From a checkpoint of a small transformer trained on Wikipedia: normalized queries and keys.
Each number is 200 + 20 x the weight over its row's rms, rounded and kept within 0 to 999. Layers, rows and columns count from 0. The size before them is the row's rms in percent of the matrix's.

# down: layer 6 MLP down (transposed), 2048x512, rms 0.0475, rows 1076-1128, columns 64-127
# up: layer 6 MLP up, 2048x512, rms 0.0501, rows 1077-1128, columns 64-127
down1076,091,185,239,174,229,204,202,194,207,172,197,178,186,202,247,260,220,215,181,166,234,180,211,182,203,170,195,215,231,197,199,246,208,211,199,184,216,194,185,183,169,203,204,188,180,193,182,213,196,197,184,205,222,183,200,206,211,202,190,167,184,192,242,209,227
up1077,112,225,219,166,177,195,186,196,219,222,195,195,196,187,194,196,249,185,181,187,176,206,192,200,219,193,192,148,228,255,195,144,224,186,165,227,200,201,223,200,191,181,203,185,153,175,217,214,208,185,202,215,226,191,215,200,224,174,185,192,174,220,186,197,206
down1077,108,201,239,186,176,203,203,158,236,195,208,222,153,217,212,195,164,211,205,206,169,182,214,222,199,216,196,214,197,211,235,190,203,184,178,212,163,193,180,178,187,192,195,204,233,179,216,221,220,233,173,205,206,196,194,199,205,188,201,181,185,211,191,214,195
up1078,098,191,165,208,202,183,191,187,216,212,195,212,140,202,186,198,175,196,202,190,234,215,185,184,234,225,211,177,210,184,156,200,199,177,188,216,200,166,210,215,198,219,192,195,186,186,209,189,226,189,170,183,195,193,209,171,207,203,184,207,188,203,176,235,186
down1078,100,212,210,199,206,189,178,214,250,165,217,219,186,243,188,220,184,200,206,193,195,211,186,214,206,176,215,212,206,221,191,211,137,186,224,223,205,219,223,173,186,218,168,203,181,179,221,169,183,209,202,177,212,191,233,194,202,202,178,181,163,194,203,197,212
up1079,093,189,229,201,173,210,228,206,186,182,225,198,184,189,194,198,181,187,215,214,178,167,249,218,189,180,185,190,181,200,173,211,192,188,174,189,189,180,182,207,216,201,176,211,219,204,234,197,181,205,202,187,187,179,172,164,189,153,210,205,184,213,224,176,217
down1079,087,212,209,174,181,210,218,191,181,181,191,190,199,187,192,191,223,217,165,206,213,173,192,193,208,219,206,213,188,181,206,204,185,179,215,202,175,191,205,185,180,188,216,201,231,236,188,197,185,196,203,217,218,212,175,189,205,209,210,204,228,170,173,215,172
up1080,092,231,160,244,210,236,209,212,198,205,216,225,171,197,224,203,236,184,180,202,208,174,169,218,212,234,167,205,228,266,248,221,206,199,210,190,195,192,207,193,188,194,210,212,197,188,202,213,202,216,208,196,214,160,208,217,203,231,210,184,197,232,186,190,201
down1080,096,204,191,185,211,215,190,200,202,190,220,238,215,206,190,214,175,220,225,170,219,190,177,221,195,183,141,212,160,158,243,202,232,202,214,218,235,208,186,209,206,224,186,209,204,209,190,221,170,166,199,200,196,181,204,208,202,205,229,196,202,230,178,163,165
up1081,097,215,218,205,208,198,214,199,216,175,184,209,207,202,195,154,167,187,188,207,208,214,197,171,201,173,203,194,200,207,185,157,216,182,196,218,168,174,178,215,209,233,227,186,211,218,215,217,218,208,194,187,165,187,198,219,205,151,195,251,216,181,223,220,208
down1081,111,194,196,205,230,215,187,226,202,251,197,199,234,191,179,231,201,248,211,212,174,217,189,205,164,199,211,175,195,175,196,223,198,134,191,213,176,206,210,214,203,209,225,213,210,190,188,183,195,204,193,197,199,203,203,190,189,209,219,199,199,190,179,207,184
up1082,103,214,172,196,223,219,247,163,179,184,195,223,200,200,203,207,226,202,194,214,250,184,194,224,199,196,229,190,206,199,196,217,196,169,181,234,212,186,192,191,198,184,235,191,208,205,175,232,175,194,202,220,194,190,216,158,215,161,204,190,191,189,189,216,224
down1082,103,159,225,165,225,234,207,179,172,198,176,188,173,223,219,197,210,216,210,161,182,173,209,215,196,195,205,202,186,209,229,210,203,202,206,216,207,209,216,184,227,219,185,200,209,215,181,180,210,181,218,245,164,209,231,210,210,207,185,211,194,183,188,206,200
up1083,103,201,187,199,223,179,195,179,228,148,191,237,209,159,203,224,216,209,199,225,207,205,214,200,170,177,228,213,187,204,158,225,218,202,230,195,206,217,213,133,181,189,225,185,191,206,220,221,209,195,202,199,250,187,202,180,197,197,171,207,175,187,189,203,205
down1083,100,183,194,209,225,187,206,217,217,205,185,177,187,141,204,211,177,191,186,179,213,186,233,197,196,230,192,209,153,177,214,167,199,196,209,167,189,205,164,169,204,211,195,188,209,204,213,216,189,221,180,198,170,199,212,193,208,182,202,174,212,239,180,137,174
up1084,098,200,256,179,197,162,197,158,213,202,208,216,179,189,192,222,178,178,193,199,215,188,163,195,246,241,220,168,197,185,242,174,186,204,179,172,187,182,196,160,164,205,212,191,217,173,225,186,201,213,196,200,226,192,169,198,210,212,178,211,250,202,167,206,208
down1084,108,197,210,209,194,192,206,186,233,155,208,240,218,223,181,208,227,211,199,213,214,206,169,198,203,206,216,189,216,237,191,202,197,240,210,204,203,236,213,214,188,208,219,185,172,179,174,211,227,203,157,182,209,193,227,171,224,184,165,212,182,220,210,203,237
up1085,097,203,192,210,193,216,200,158,220,188,197,182,161,204,226,233,202,216,179,215,185,206,169,201,194,189,202,156,211,212,196,157,132,161,223,203,213,198,220,204,167,209,203,193,170,211,197,220,196,188,221,185,220,203,228,173,220,214,198,213,186,215,203,224,169
down1085,102,186,181,184,186,200,214,191,203,213,216,193,200,180,196,200,182,195,192,177,169,202,203,195,174,196,221,206,199,194,184,170,250,160,205,192,172,177,165,204,218,198,223,199,230,214,222,190,212,199,230,182,196,236,195,202,201,186,246,173,218,237,188,193,180
up1086,088,197,234,225,211,163,188,156,207,209,204,194,170,220,233,201,184,153,206,254,207,176,189,200,200,216,225,206,188,179,189,232,187,208,214,196,230,160,154,220,195,212,239,201,192,209,213,171,205,219,200,200,195,157,170,191,196,187,190,176,204,226,190,203,186
down1086,095,200,196,197,202,199,175,187,204,226,198,203,216,216,219,179,207,211,191,194,215,222,198,217,229,207,198,189,202,191,226,162,211,204,192,211,231,213,182,222,167,189,197,199,190,201,218,191,172,205,224,214,200,193,207,185,205,196,237,175,197,217,213,214,192
up1087,100,193,222,186,190,224,183,220,226,209,226,231,204,186,177,253,202,204,200,204,195,184,168,187,209,160,209,166,175,198,225,182,177,186,228,174,180,193,203,227,212,197,208,228,198,207,199,201,181,176,195,201,199,170,165,196,211,238,195,223,197,157,185,237,209
down1087,099,193,195,223,192,243,218,212,185,229,193,215,248,221,213,202,201,218,224,170,172,229,226,206,196,177,171,199,183,216,203,209,211,174,194,229,185,201,202,207,202,192,199,212,191,201,198,208,207,204,181,208,174,221,199,197,173,199,181,200,181,199,192,213,198
up1088,100,172,192,206,180,231,196,203,186,203,197,217,231,187,193,216,196,202,189,215,250,207,210,215,213,209,177,213,208,229,199,246,225,178,169,204,198,191,164,228,173,220,192,185,182,195,206,195,237,207,208,207,201,179,237,212,199,191,211,213,206,202,206,190,206
down1088,101,188,231,216,205,212,193,206,212,187,188,201,209,198,218,197,198,212,187,194,183,197,246,201,237,228,171,187,189,169,216,162,196,166,203,193,174,201,189,184,225,204,191,205,260,193,189,155,210,203,190,179,163,203,241,237,186,222,214,201,214,173,248,197,203
up1089,085,207,228,184,207,189,197,184,223,215,194,227,198,190,214,201,188,148,150,194,244,190,208,174,188,223,222,182,172,198,223,181,218,190,217,204,182,215,196,185,193,185,221,207,207,190,172,219,198,154,207,209,186,181,183,200,206,187,195,207,215,201,201,201,196
down1089,090,176,197,182,213,200,194,194,216,206,169,187,197,190,206,201,159,205,222,180,172,188,208,164,178,182,213,234,196,217,221,198,200,223,182,195,150,194,166,168,217,189,194,186,173,228,175,216,213,221,221,232,194,206,213,208,202,190,221,199,203,189,197,237,188
up1090,099,230,164,212,212,199,217,233,197,218,211,223,195,176,192,194,228,206,201,188,230,174,198,214,205,194,203,186,220,221,184,197,191,191,200,195,192,191,179,194,214,206,192,203,215,204,223,174,190,224,207,195,194,205,202,196,217,209,206,157,230,200,230,218,206
down1090,102,196,197,225,207,224,197,176,161,202,214,213,175,206,212,184,188,181,177,197,211,220,194,190,183,199,189,227,165,181,190,185,238,168,216,201,193,203,230,177,164,207,205,212,204,162,174,226,172,207,185,225,180,185,217,158,232,203,202,163,197,199,152,197,173
up1091,091,220,206,221,186,190,238,192,205,205,185,198,207,183,215,220,211,194,174,172,201,174,209,233,210,244,196,208,229,191,179,198,204,187,218,216,233,196,207,220,206,197,184,221,213,210,209,150,207,178,225,206,226,173,178,185,208,204,176,171,189,173,219,229,226
down1091,091,175,222,205,199,189,201,202,251,197,171,215,190,208,198,199,184,192,143,203,198,229,180,208,212,189,224,218,196,211,201,176,221,212,210,171,195,218,193,195,193,196,199,205,190,167,210,167,227,171,249,228,193,178,196,210,232,207,198,219,224,189,212,212,201
up1092,101,212,186,195,185,203,212,204,200,195,190,196,210,218,195,201,183,168,189,221,168,189,209,226,152,201,233,191,237,212,218,172,175,220,208,199,182,182,206,251,177,231,193,211,208,191,226,174,206,201,211,219,190,182,238,204,235,177,188,225,190,214,194,231,200
down1092,098,203,192,184,218,206,218,183,177,176,202,164,226,221,239,226,228,233,254,193,191,183,232,227,220,200,192,197,228,213,209,175,204,205,171,212,188,193,222,196,202,230,183,174,242,217,188,182,177,206,202,216,215,199,210,201,226,185,204,238,181,172,224,200,183
up1093,101,207,185,223,188,185,185,189,172,174,214,233,202,182,204,224,190,216,218,228,175,187,190,206,188,227,212,246,195,205,202,208,200,194,237,175,174,159,212,219,190,209,178,175,165,212,196,191,153,195,207,194,231,188,188,202,219,215,182,228,213,196,208,230,199
down1093,098,185,205,207,172,177,200,178,212,170,202,201,194,140,180,203,194,224,203,219,165,190,226,188,174,204,202,210,170,223,181,205,194,164,180,206,199,227,229,190,190,206,192,144,220,183,218,179,162,183,199,152,178,220,205,219,204,207,216,192,217,162,211,200,219
up1094,101,188,180,193,198,203,215,197,231,194,207,191,202,167,192,193,192,177,186,196,219,186,193,174,181,208,213,189,217,210,200,207,220,186,217,189,202,163,187,205,194,197,210,200,195,206,183,204,217,198,199,213,241,224,183,196,222,184,200,252,214,181,176,207,195
down1094,096,194,189,183,176,216,209,210,179,208,247,203,189,212,179,202,211,195,217,225,227,191,184,176,190,222,176,225,194,183,190,182,150,205,207,197,218,185,216,200,201,192,198,222,179,224,164,210,193,214,202,252,188,219,209,170,200,201,178,184,220,197,194,220,211
up1095,103,197,173,168,199,188,191,228,187,163,184,207,179,191,194,223,214,186,220,230,176,202,182,209,209,240,192,208,235,257,173,229,207,193,215,191,216,171,188,196,199,172,204,194,218,190,232,195,204,230,189,214,238,205,233,210,200,197,179,183,204,224,215,175,233
down1095,102,194,191,204,191,196,206,196,210,202,181,206,210,199,221,183,198,222,216,175,195,188,199,188,223,237,182,181,226,247,248,185,199,213,270,180,185,166,171,211,189,176,180,213,188,184,226,198,226,198,175,199,200,173,205,219,224,213,194,192,196,207,201,144,203
up1096,107,211,223,169,176,206,189,176,202,207,208,235,208,184,201,215,203,168,217,226,225,202,219,192,181,210,189,178,225,221,225,178,192,215,182,192,171,169,204,208,187,197,191,189,215,194,198,212,198,207,238,180,233,168,191,214,223,237,198,202,222,199,177,196,208
down1096,107,232,170,195,195,213,169,228,186,211,217,238,210,194,184,168,203,190,231,164,205,199,197,191,174,219,215,187,198,205,245,194,210,206,196,192,196,232,183,188,171,211,192,207,175,212,183,195,184,194,203,174,164,220,211,163,185,206,208,192,197,231,194,215,187
up1097,087,219,186,232,194,206,202,232,215,193,209,155,218,217,239,188,204,212,231,192,213,168,179,191,193,181,216,236,182,201,181,209,242,206,194,205,221,181,214,211,194,203,198,217,207,223,193,193,245,223,173,197,210,208,199,178,171,190,230,233,158,219,237,236,181
down1097,088,212,222,177,150,225,169,153,172,177,209,220,205,174,190,197,196,194,177,199,190,177,211,182,172,226,190,228,207,200,247,219,173,233,228,159,193,195,164,165,205,183,190,239,200,172,165,216,198,202,216,186,211,166,200,163,249,208,203,223,228,188,180,215,203
up1098,092,208,184,200,214,212,181,206,198,156,216,181,200,202,227,235,192,196,178,220,172,200,176,205,201,204,201,164,198,193,216,182,174,223,193,201,182,215,215,227,190,197,190,179,181,225,202,189,213,211,217,211,204,174,214,207,230,193,185,200,187,215,179,185,201
down1098,093,194,207,181,201,208,189,241,201,203,189,177,155,195,218,203,177,194,181,229,162,182,180,219,209,196,170,225,191,200,252,153,197,248,184,165,203,180,189,158,189,190,209,222,239,224,170,197,207,240,237,210,195,202,199,181,211,209,160,175,220,206,203,221,197
up1099,110,182,198,180,199,222,189,204,145,191,187,212,187,197,197,217,211,189,183,216,237,192,216,195,210,189,196,189,191,210,187,224,211,176,247,177,191,160,218,209,186,206,213,169,190,204,229,192,222,197,231,230,206,205,223,193,227,219,169,166,204,227,176,196,175
down1099,108,176,219,207,218,186,199,211,204,207,202,192,212,167,205,201,203,234,224,204,193,187,242,162,179,169,217,184,194,202,195,217,213,224,182,217,203,191,183,198,176,190,200,151,220,208,219,199,217,193,196,205,216,202,246,214,196,209,176,176,233,204,128,157,224
up1100,088,206,181,176,191,165,190,195,189,208,172,207,208,213,172,179,219,198,189,203,187,173,182,197,187,206,204,198,192,199,183,183,216,220,190,202,205,201,172,216,188,188,162,216,185,202,206,175,183,214,180,188,214,170,190,180,192,239,165,226,200,206,179,200,214
down1100,100,213,208,183,199,222,194,184,191,215,182,208,193,218,172,188,214,220,196,204,177,181,183,252,175,208,188,217,178,222,219,155,216,238,240,205,182,193,181,187,189,189,186,209,206,193,166,208,186,184,246,227,218,156,214,197,205,233,172,215,199,196,208,214,228
up1101,098,208,193,198,208,186,212,213,183,196,182,204,156,202,174,204,250,196,180,192,173,176,196,218,241,192,192,158,197,232,177,190,215,231,216,209,213,219,209,183,189,197,153,205,182,190,214,196,193,239,202,195,199,169,198,169,232,211,176,198,215,231,219,198,235
down1101,096,197,183,196,192,177,173,216,196,223,185,145,178,180,243,218,156,183,215,192,180,194,213,208,200,185,201,236,175,212,224,192,195,242,192,203,179,214,185,184,209,187,191,206,184,182,224,235,219,195,170,162,200,204,221,199,188,225,212,199,274,185,209,192,190
up1102,102,204,201,194,212,186,227,174,214,195,207,218,148,187,203,178,229,202,180,194,188,196,211,198,218,190,225,197,214,188,191,192,210,182,212,189,201,216,181,204,175,200,183,178,175,213,222,174,189,258,171,202,207,181,198,189,231,223,216,222,199,234,207,201,187
down1102,107,202,207,193,189,164,224,193,243,243,209,195,175,222,164,225,170,201,184,160,195,195,236,211,216,223,185,195,192,186,220,199,207,167,202,178,223,203,195,221,212,197,187,206,176,215,243,155,190,205,190,198,192,169,204,240,209,182,206,216,188,163,208,194,192
up1103,090,228,249,204,215,166,190,154,190,172,181,219,209,198,192,194,218,183,185,196,237,200,199,187,220,193,194,198,212,203,225,191,176,208,199,205,192,173,172,174,211,190,207,196,173,189,189,223,218,205,177,170,173,193,206,158,221,174,173,222,177,185,157,235,173
down1103,092,241,194,198,198,218,206,210,175,232,220,232,203,182,208,210,220,181,177,225,156,226,155,211,220,193,197,195,216,201,235,198,234,215,182,187,139,207,227,147,198,188,207,200,237,136,170,199,202,188,213,210,171,210,210,213,213,205,209,236,162,204,217,212,172
up1104,109,193,203,191,205,188,246,223,192,212,180,217,185,205,249,229,194,190,190,199,203,187,202,170,188,206,212,177,193,217,177,198,211,147,174,215,237,178,151,216,183,197,217,186,175,208,231,189,224,192,187,199,189,209,217,199,190,204,221,247,223,220,180,217,203
down1104,098,184,204,190,165,208,201,192,197,207,204,177,235,196,221,203,160,238,205,225,197,195,176,226,189,209,166,200,195,192,181,211,178,186,218,182,192,189,163,214,197,213,206,208,199,193,288,207,207,202,201,195,219,211,222,221,195,199,179,204,209,200,164,217,178
up1105,092,213,223,208,193,192,259,159,182,202,240,218,189,184,228,177,223,186,186,211,186,214,129,167,203,225,196,234,186,181,208,193,157,182,217,229,201,233,189,202,209,178,177,201,194,210,233,193,184,180,185,190,184,198,174,183,222,198,213,226,194,200,185,219,216
down1105,096,212,205,227,239,207,188,167,155,232,230,198,230,199,189,231,186,238,231,207,184,192,188,215,223,205,190,230,182,212,155,204,215,208,205,270,220,192,211,208,232,205,224,202,208,197,215,211,175,207,219,200,207,192,197,184,179,184,213,205,176,192,199,199,209
up1106,096,220,228,204,193,207,171,206,175,185,205,226,205,169,183,195,166,184,186,189,225,198,196,205,200,188,175,219,232,219,222,205,240,181,200,207,178,181,215,163,162,194,205,206,208,162,198,172,187,199,215,200,214,181,245,179,208,200,197,227,209,190,182,223,189
down1106,095,184,216,229,234,187,203,196,202,189,186,157,185,220,210,222,198,250,221,207,192,178,217,205,221,214,205,209,202,200,222,201,208,239,220,241,203,219,197,193,194,193,189,185,204,203,208,213,208,200,190,223,164,205,193,224,222,230,196,196,201,163,199,223,223
up1107,093,216,165,224,194,212,204,188,243,180,208,202,168,210,189,177,184,207,200,212,223,194,233,206,219,185,192,194,220,222,223,205,191,186,198,197,214,189,199,226,184,180,229,186,194,218,227,172,233,191,231,201,181,197,206,172,194,181,245,156,220,191,191,198,194
down1107,097,176,205,194,205,218,200,183,193,182,189,193,194,189,212,203,197,233,199,193,230,173,215,195,202,183,217,224,188,182,194,206,206,205,198,206,205,207,176,190,184,235,192,172,201,226,190,208,182,206,220,213,185,206,221,186,207,220,203,170,254,198,179,158,185
up1108,103,196,214,154,223,177,182,190,193,184,201,215,179,202,202,192,212,158,196,210,191,206,193,187,176,211,209,182,230,165,211,184,181,191,177,222,207,184,179,192,177,198,192,176,198,161,200,219,174,201,241,202,191,155,211,204,203,222,183,177,219,184,174,204,231
down1108,103,195,217,183,221,177,195,204,235,183,201,201,194,194,180,224,200,198,197,210,198,205,208,185,198,203,176,178,221,200,212,203,212,233,193,218,202,193,179,199,173,209,224,199,184,166,211,190,216,184,156,213,206,175,223,173,195,201,202,225,197,176,210,217,191
up1109,087,215,229,200,185,188,223,190,208,167,223,240,215,180,198,187,214,184,196,220,220,172,165,212,187,210,214,193,207,212,227,212,182,192,183,225,199,205,211,237,213,203,191,178,194,167,181,218,211,204,154,190,227,177,223,225,234,193,204,211,202,174,200,220,200
down1109,090,204,198,185,178,200,188,185,224,204,188,195,213,191,222,211,197,192,203,213,156,198,203,196,165,207,177,223,180,236,172,236,202,205,190,177,225,214,211,176,188,194,211,189,206,211,193,201,232,197,234,237,155,175,176,221,196,188,203,209,172,207,203,180,189
up1110,103,194,241,227,175,208,207,185,183,213,182,193,213,200,208,231,177,173,215,203,161,183,176,202,216,202,224,183,241,185,180,182,208,217,192,217,214,192,217,203,208,196,195,145,224,159,194,209,230,197,244,184,181,208,216,183,210,198,190,205,257,205,237,196,206
down1110,106,205,197,203,206,179,195,171,214,232,175,237,156,203,215,225,205,201,204,187,206,215,216,210,231,218,203,203,232,166,226,188,223,214,202,212,177,172,218,225,188,210,174,195,230,198,207,205,229,177,210,210,241,193,189,205,209,195,198,171,196,193,206,220,197
up1111,129,189,203,172,201,211,183,175,220,197,223,211,210,181,177,197,200,184,187,206,175,207,183,219,183,190,203,208,201,238,258,175,213,200,243,217,210,202,217,200,177,206,203,200,198,227,198,167,199,217,224,197,184,196,209,204,201,200,196,215,245,196,202,183,209
down1111,117,209,177,204,202,233,184,147,164,220,204,183,186,197,184,190,177,171,199,186,199,216,196,198,173,192,191,202,189,196,231,178,178,213,197,210,215,220,185,186,211,202,197,210,200,183,198,198,186,210,218,201,210,200,208,185,197,192,220,191,210,218,197,176,183
up1112,110,220,157,225,224,200,225,176,210,211,193,210,223,188,175,192,241,201,173,222,185,209,176,200,165,212,228,237,218,176,193,216,192,172,216,199,252,191,205,180,192,169,176,198,194,185,213,208,203,212,194,195,234,187,188,177,166,190,199,209,162,189,188,213,220
down1112,106,173,218,214,209,211,192,210,238,182,210,198,186,201,220,178,167,187,197,202,189,173,192,198,194,208,219,224,179,195,200,202,217,172,202,224,215,199,206,173,201,239,210,188,202,181,206,202,175,160,199,205,210,184,169,216,186,200,220,217,174,218,178,192,201
up1113,105,208,193,214,191,202,205,199,215,182,209,188,211,201,248,212,230,208,209,191,168,208,227,209,196,178,200,176,182,186,202,195,226,184,183,184,194,181,183,189,185,184,147,203,192,212,192,213,172,221,187,188,185,188,197,196,216,240,196,231,218,199,224,237,227
down1113,105,213,223,202,180,201,164,209,238,188,208,200,202,196,199,210,182,197,200,189,176,167,213,198,208,199,208,190,206,206,188,194,170,188,201,195,206,167,182,167,197,208,152,170,213,207,255,198,165,220,216,186,193,187,149,180,180,219,186,189,153,174,205,207,241
up1114,110,209,220,206,202,192,177,191,200,232,195,214,204,170,194,166,194,182,223,192,181,186,163,185,185,220,214,157,200,210,214,214,188,144,188,204,209,165,193,196,184,204,169,163,178,209,193,190,219,272,200,206,197,220,185,187,205,219,211,183,242,239,218,180,249
down1114,108,196,190,192,211,199,225,227,200,204,188,225,215,206,211,182,178,178,206,203,212,182,182,196,195,233,224,190,160,207,238,194,173,172,145,223,204,177,194,194,198,213,207,197,235,188,195,221,229,219,206,140,201,222,193,162,151,206,180,193,210,205,194,178,185
up1115,109,199,202,153,196,167,231,235,236,187,238,212,215,198,164,211,182,191,173,166,180,200,222,236,213,190,204,201,202,220,173,174,195,161,197,184,199,201,189,176,181,216,192,186,197,175,224,190,184,191,232,223,215,220,199,209,194,213,178,202,210,179,210,214,214
down1115,106,202,214,204,220,180,200,175,215,197,163,175,199,211,213,182,173,208,220,187,211,206,208,223,216,164,185,234,193,180,213,211,194,150,166,191,219,191,242,215,210,223,208,201,221,180,214,209,182,204,193,191,169,220,208,217,213,208,168,211,207,176,230,198,208
up1116,100,229,240,183,206,194,183,238,154,211,202,179,227,204,222,236,212,203,154,176,207,191,196,207,216,204,225,191,227,238,174,176,195,207,210,208,217,232,186,190,177,223,193,235,187,213,218,195,204,190,222,163,243,177,147,186,190,212,201,184,177,211,228,208,214
down1116,096,167,219,176,189,179,164,200,176,201,207,196,222,217,206,197,174,209,202,189,165,220,221,203,212,179,173,191,227,220,210,161,177,205,195,180,182,213,212,191,212,177,197,266,197,217,189,207,200,198,217,185,185,219,184,213,206,203,232,161,173,201,216,190,202
up1117,098,233,236,195,212,215,228,221,216,157,225,205,198,180,235,167,191,185,199,198,214,170,194,203,189,196,204,175,180,212,198,226,220,183,160,205,218,170,186,181,211,194,187,195,200,183,215,201,210,202,208,184,198,198,196,146,232,139,214,198,210,171,200,206,211
down1117,094,174,177,177,208,163,194,213,206,222,213,197,185,222,219,210,214,196,220,180,197,205,217,195,201,196,246,149,220,235,199,203,185,169,211,184,190,202,220,218,180,181,241,187,203,207,204,182,209,165,213,202,193,192,154,232,180,206,212,231,200,203,197,213,209
up1118,104,190,221,191,165,161,180,194,195,207,160,186,212,182,192,208,171,176,203,225,196,212,211,182,189,162,230,191,218,189,173,154,208,184,195,203,196,189,190,191,212,206,234,201,169,147,228,174,192,209,190,185,164,214,202,187,217,170,175,222,211,182,234,223,159
down1118,102,187,220,187,213,204,215,202,191,171,183,175,161,189,230,254,186,192,220,204,182,194,195,175,252,182,172,202,244,204,215,209,196,231,216,187,184,194,190,180,215,217,196,175,207,218,207,225,221,197,189,174,218,188,205,182,223,229,205,214,209,205,152,223,215
up1119,099,230,272,150,219,194,207,206,192,228,194,207,182,174,210,161,204,202,179,217,195,190,204,156,206,213,219,190,238,184,201,202,177,186,213,219,190,199,214,199,185,251,197,192,204,190,203,216,188,205,230,206,187,171,213,232,230,189,215,254,222,198,195,199,196
down1119,094,226,209,191,202,249,153,211,166,179,185,210,220,191,197,201,183,217,192,205,176,226,216,205,214,182,174,179,163,225,211,179,197,208,182,187,214,197,212,186,176,175,201,203,205,212,226,208,221,202,177,181,167,182,205,192,210,222,224,200,175,167,193,171,206
up1120,103,186,199,196,217,223,166,183,224,168,215,206,203,158,181,218,205,177,193,245,191,210,190,229,212,166,189,180,197,217,201,197,179,191,177,250,200,203,206,209,183,221,229,211,186,194,214,206,204,196,211,187,191,219,180,184,189,184,240,201,204,248,226,188,228
down1120,105,199,189,170,203,171,197,201,190,205,201,179,227,176,252,195,195,166,190,213,196,165,167,198,173,201,202,190,200,193,194,175,181,189,178,225,199,197,232,203,234,179,218,205,207,203,200,217,227,199,194,215,173,247,201,193,195,168,209,186,200,199,246,190,233
up1121,092,189,197,197,229,218,227,218,216,184,175,213,183,203,195,177,222,208,192,191,179,181,194,181,170,201,181,207,209,220,178,199,205,179,195,217,201,207,162,212,201,216,187,204,208,203,184,188,172,175,232,186,206,190,201,191,174,198,169,179,205,166,197,237,247
down1121,091,174,211,196,179,218,233,198,186,195,245,211,173,216,216,183,158,212,174,195,198,241,182,178,207,217,221,205,201,216,177,200,204,176,200,180,215,195,205,201,216,214,197,217,216,189,183,212,202,182,191,196,210,217,204,214,195,191,230,196,209,197,229,193,188
up1122,097,219,178,206,221,178,216,188,207,184,210,204,190,220,167,172,221,203,222,201,210,203,202,193,177,184,192,191,197,206,189,204,230,194,167,176,230,213,164,219,197,168,204,228,212,211,200,216,217,206,181,220,216,207,241,213,219,234,226,197,144,189,199,215,186
down1122,098,218,186,193,162,190,170,203,170,208,221,196,224,192,158,219,181,224,213,175,196,233,201,196,134,221,211,173,184,220,219,202,192,196,178,159,236,204,189,164,227,192,192,221,204,211,206,200,196,219,170,211,213,230,188,228,179,221,229,198,197,180,190,187,188
up1123,096,188,228,202,189,122,218,185,243,186,213,173,193,218,184,207,193,183,183,202,229,218,211,189,229,190,211,199,200,198,190,202,197,181,191,188,201,200,191,175,204,220,237,187,189,221,245,214,195,197,227,226,215,198,202,200,172,183,205,178,222,200,180,218,197
down1123,099,194,186,205,182,172,214,196,162,211,200,208,220,240,237,201,178,192,171,192,187,199,214,196,237,204,208,182,184,182,164,182,213,207,211,232,229,218,238,213,187,219,222,187,177,171,191,181,186,208,198,256,225,192,191,241,205,204,203,174,209,193,189,222,177
up1124,101,192,212,179,171,214,213,215,193,197,246,199,194,161,168,221,218,203,184,225,173,223,169,211,162,218,208,202,209,211,214,181,205,172,201,211,187,194,209,197,219,229,205,167,201,212,219,186,203,189,195,184,176,204,182,214,184,187,191,213,204,160,183,171,217
down1124,101,207,232,256,197,217,201,192,206,228,237,215,198,200,238,197,184,212,214,210,168,183,213,222,215,199,187,165,180,219,213,203,212,204,164,218,195,212,203,255,205,171,187,201,173,189,198,218,211,170,238,222,202,199,197,203,174,215,184,214,197,214,206,199,168
up1125,101,222,169,222,187,197,214,211,182,209,194,193,198,217,192,188,203,185,212,180,252,185,162,234,251,206,203,221,218,202,173,203,198,207,193,222,210,194,200,187,194,216,213,222,183,196,218,194,218,229,202,165,214,170,243,226,228,217,202,182,190,241,213,218,234
down1125,100,209,191,214,212,218,184,228,189,210,251,189,179,246,247,218,214,220,202,225,212,213,182,195,209,202,197,211,208,209,223,200,176,207,195,227,177,204,195,202,224,201,191,210,210,207,236,194,205,197,194,211,168,226,202,202,193,188,214,186,208,195,198,203,210
up1126,100,201,203,207,191,177,208,194,205,209,200,190,182,179,210,228,200,197,197,237,196,164,158,204,209,203,204,199,218,235,200,181,227,229,179,179,165,216,170,192,196,178,218,179,185,205,217,209,207,221,201,225,220,197,188,177,229,166,196,265,186,185,203,206,191
down1126,098,184,225,197,192,205,222,194,186,202,191,174,219,172,243,204,181,227,206,189,199,216,238,190,196,180,183,209,220,190,204,236,236,145,211,219,184,180,200,192,207,198,202,174,233,213,265,201,197,194,215,213,211,231,200,182,195,212,267,174,159,204,181,206,207
up1127,107,203,191,194,160,190,198,188,195,210,206,194,244,193,236,244,228,228,159,196,200,172,224,210,223,209,195,213,179,210,179,194,176,200,202,177,200,166,219,219,177,185,180,194,203,190,204,184,179,184,222,188,223,207,212,202,188,201,172,181,207,213,182,197,231
down1127,105,211,179,181,203,198,193,209,201,221,196,211,198,217,196,177,181,195,182,271,195,198,171,180,180,202,206,165,207,179,217,187,215,198,177,172,208,203,190,207,191,181,201,200,195,202,198,214,180,201,186,162,196,165,201,185,184,182,190,216,232,185,195,189,201
up1128,110,193,188,189,210,185,171,263,204,210,202,219,211,189,170,233,203,203,206,207,183,200,165,204,189,145,188,191,208,174,213,198,171,190,183,160,185,192,188,248,171,189,235,231,185,175,183,198,167,171,194,192,205,194,180,230,217,206,208,244,200,238,196,197,196
down1128,106,153,179,198,157,195,184,218,197,220,218,198,208,191,197,174,222,197,206,209,208,194,214,232,196,188,203,189,166,179,190,205,201,244,166,181,192,186,199,243,217,194,198,179,192,177,190,201,213,167,205,229,249,204,215,199,240,191,224,205,205,202,200,187,197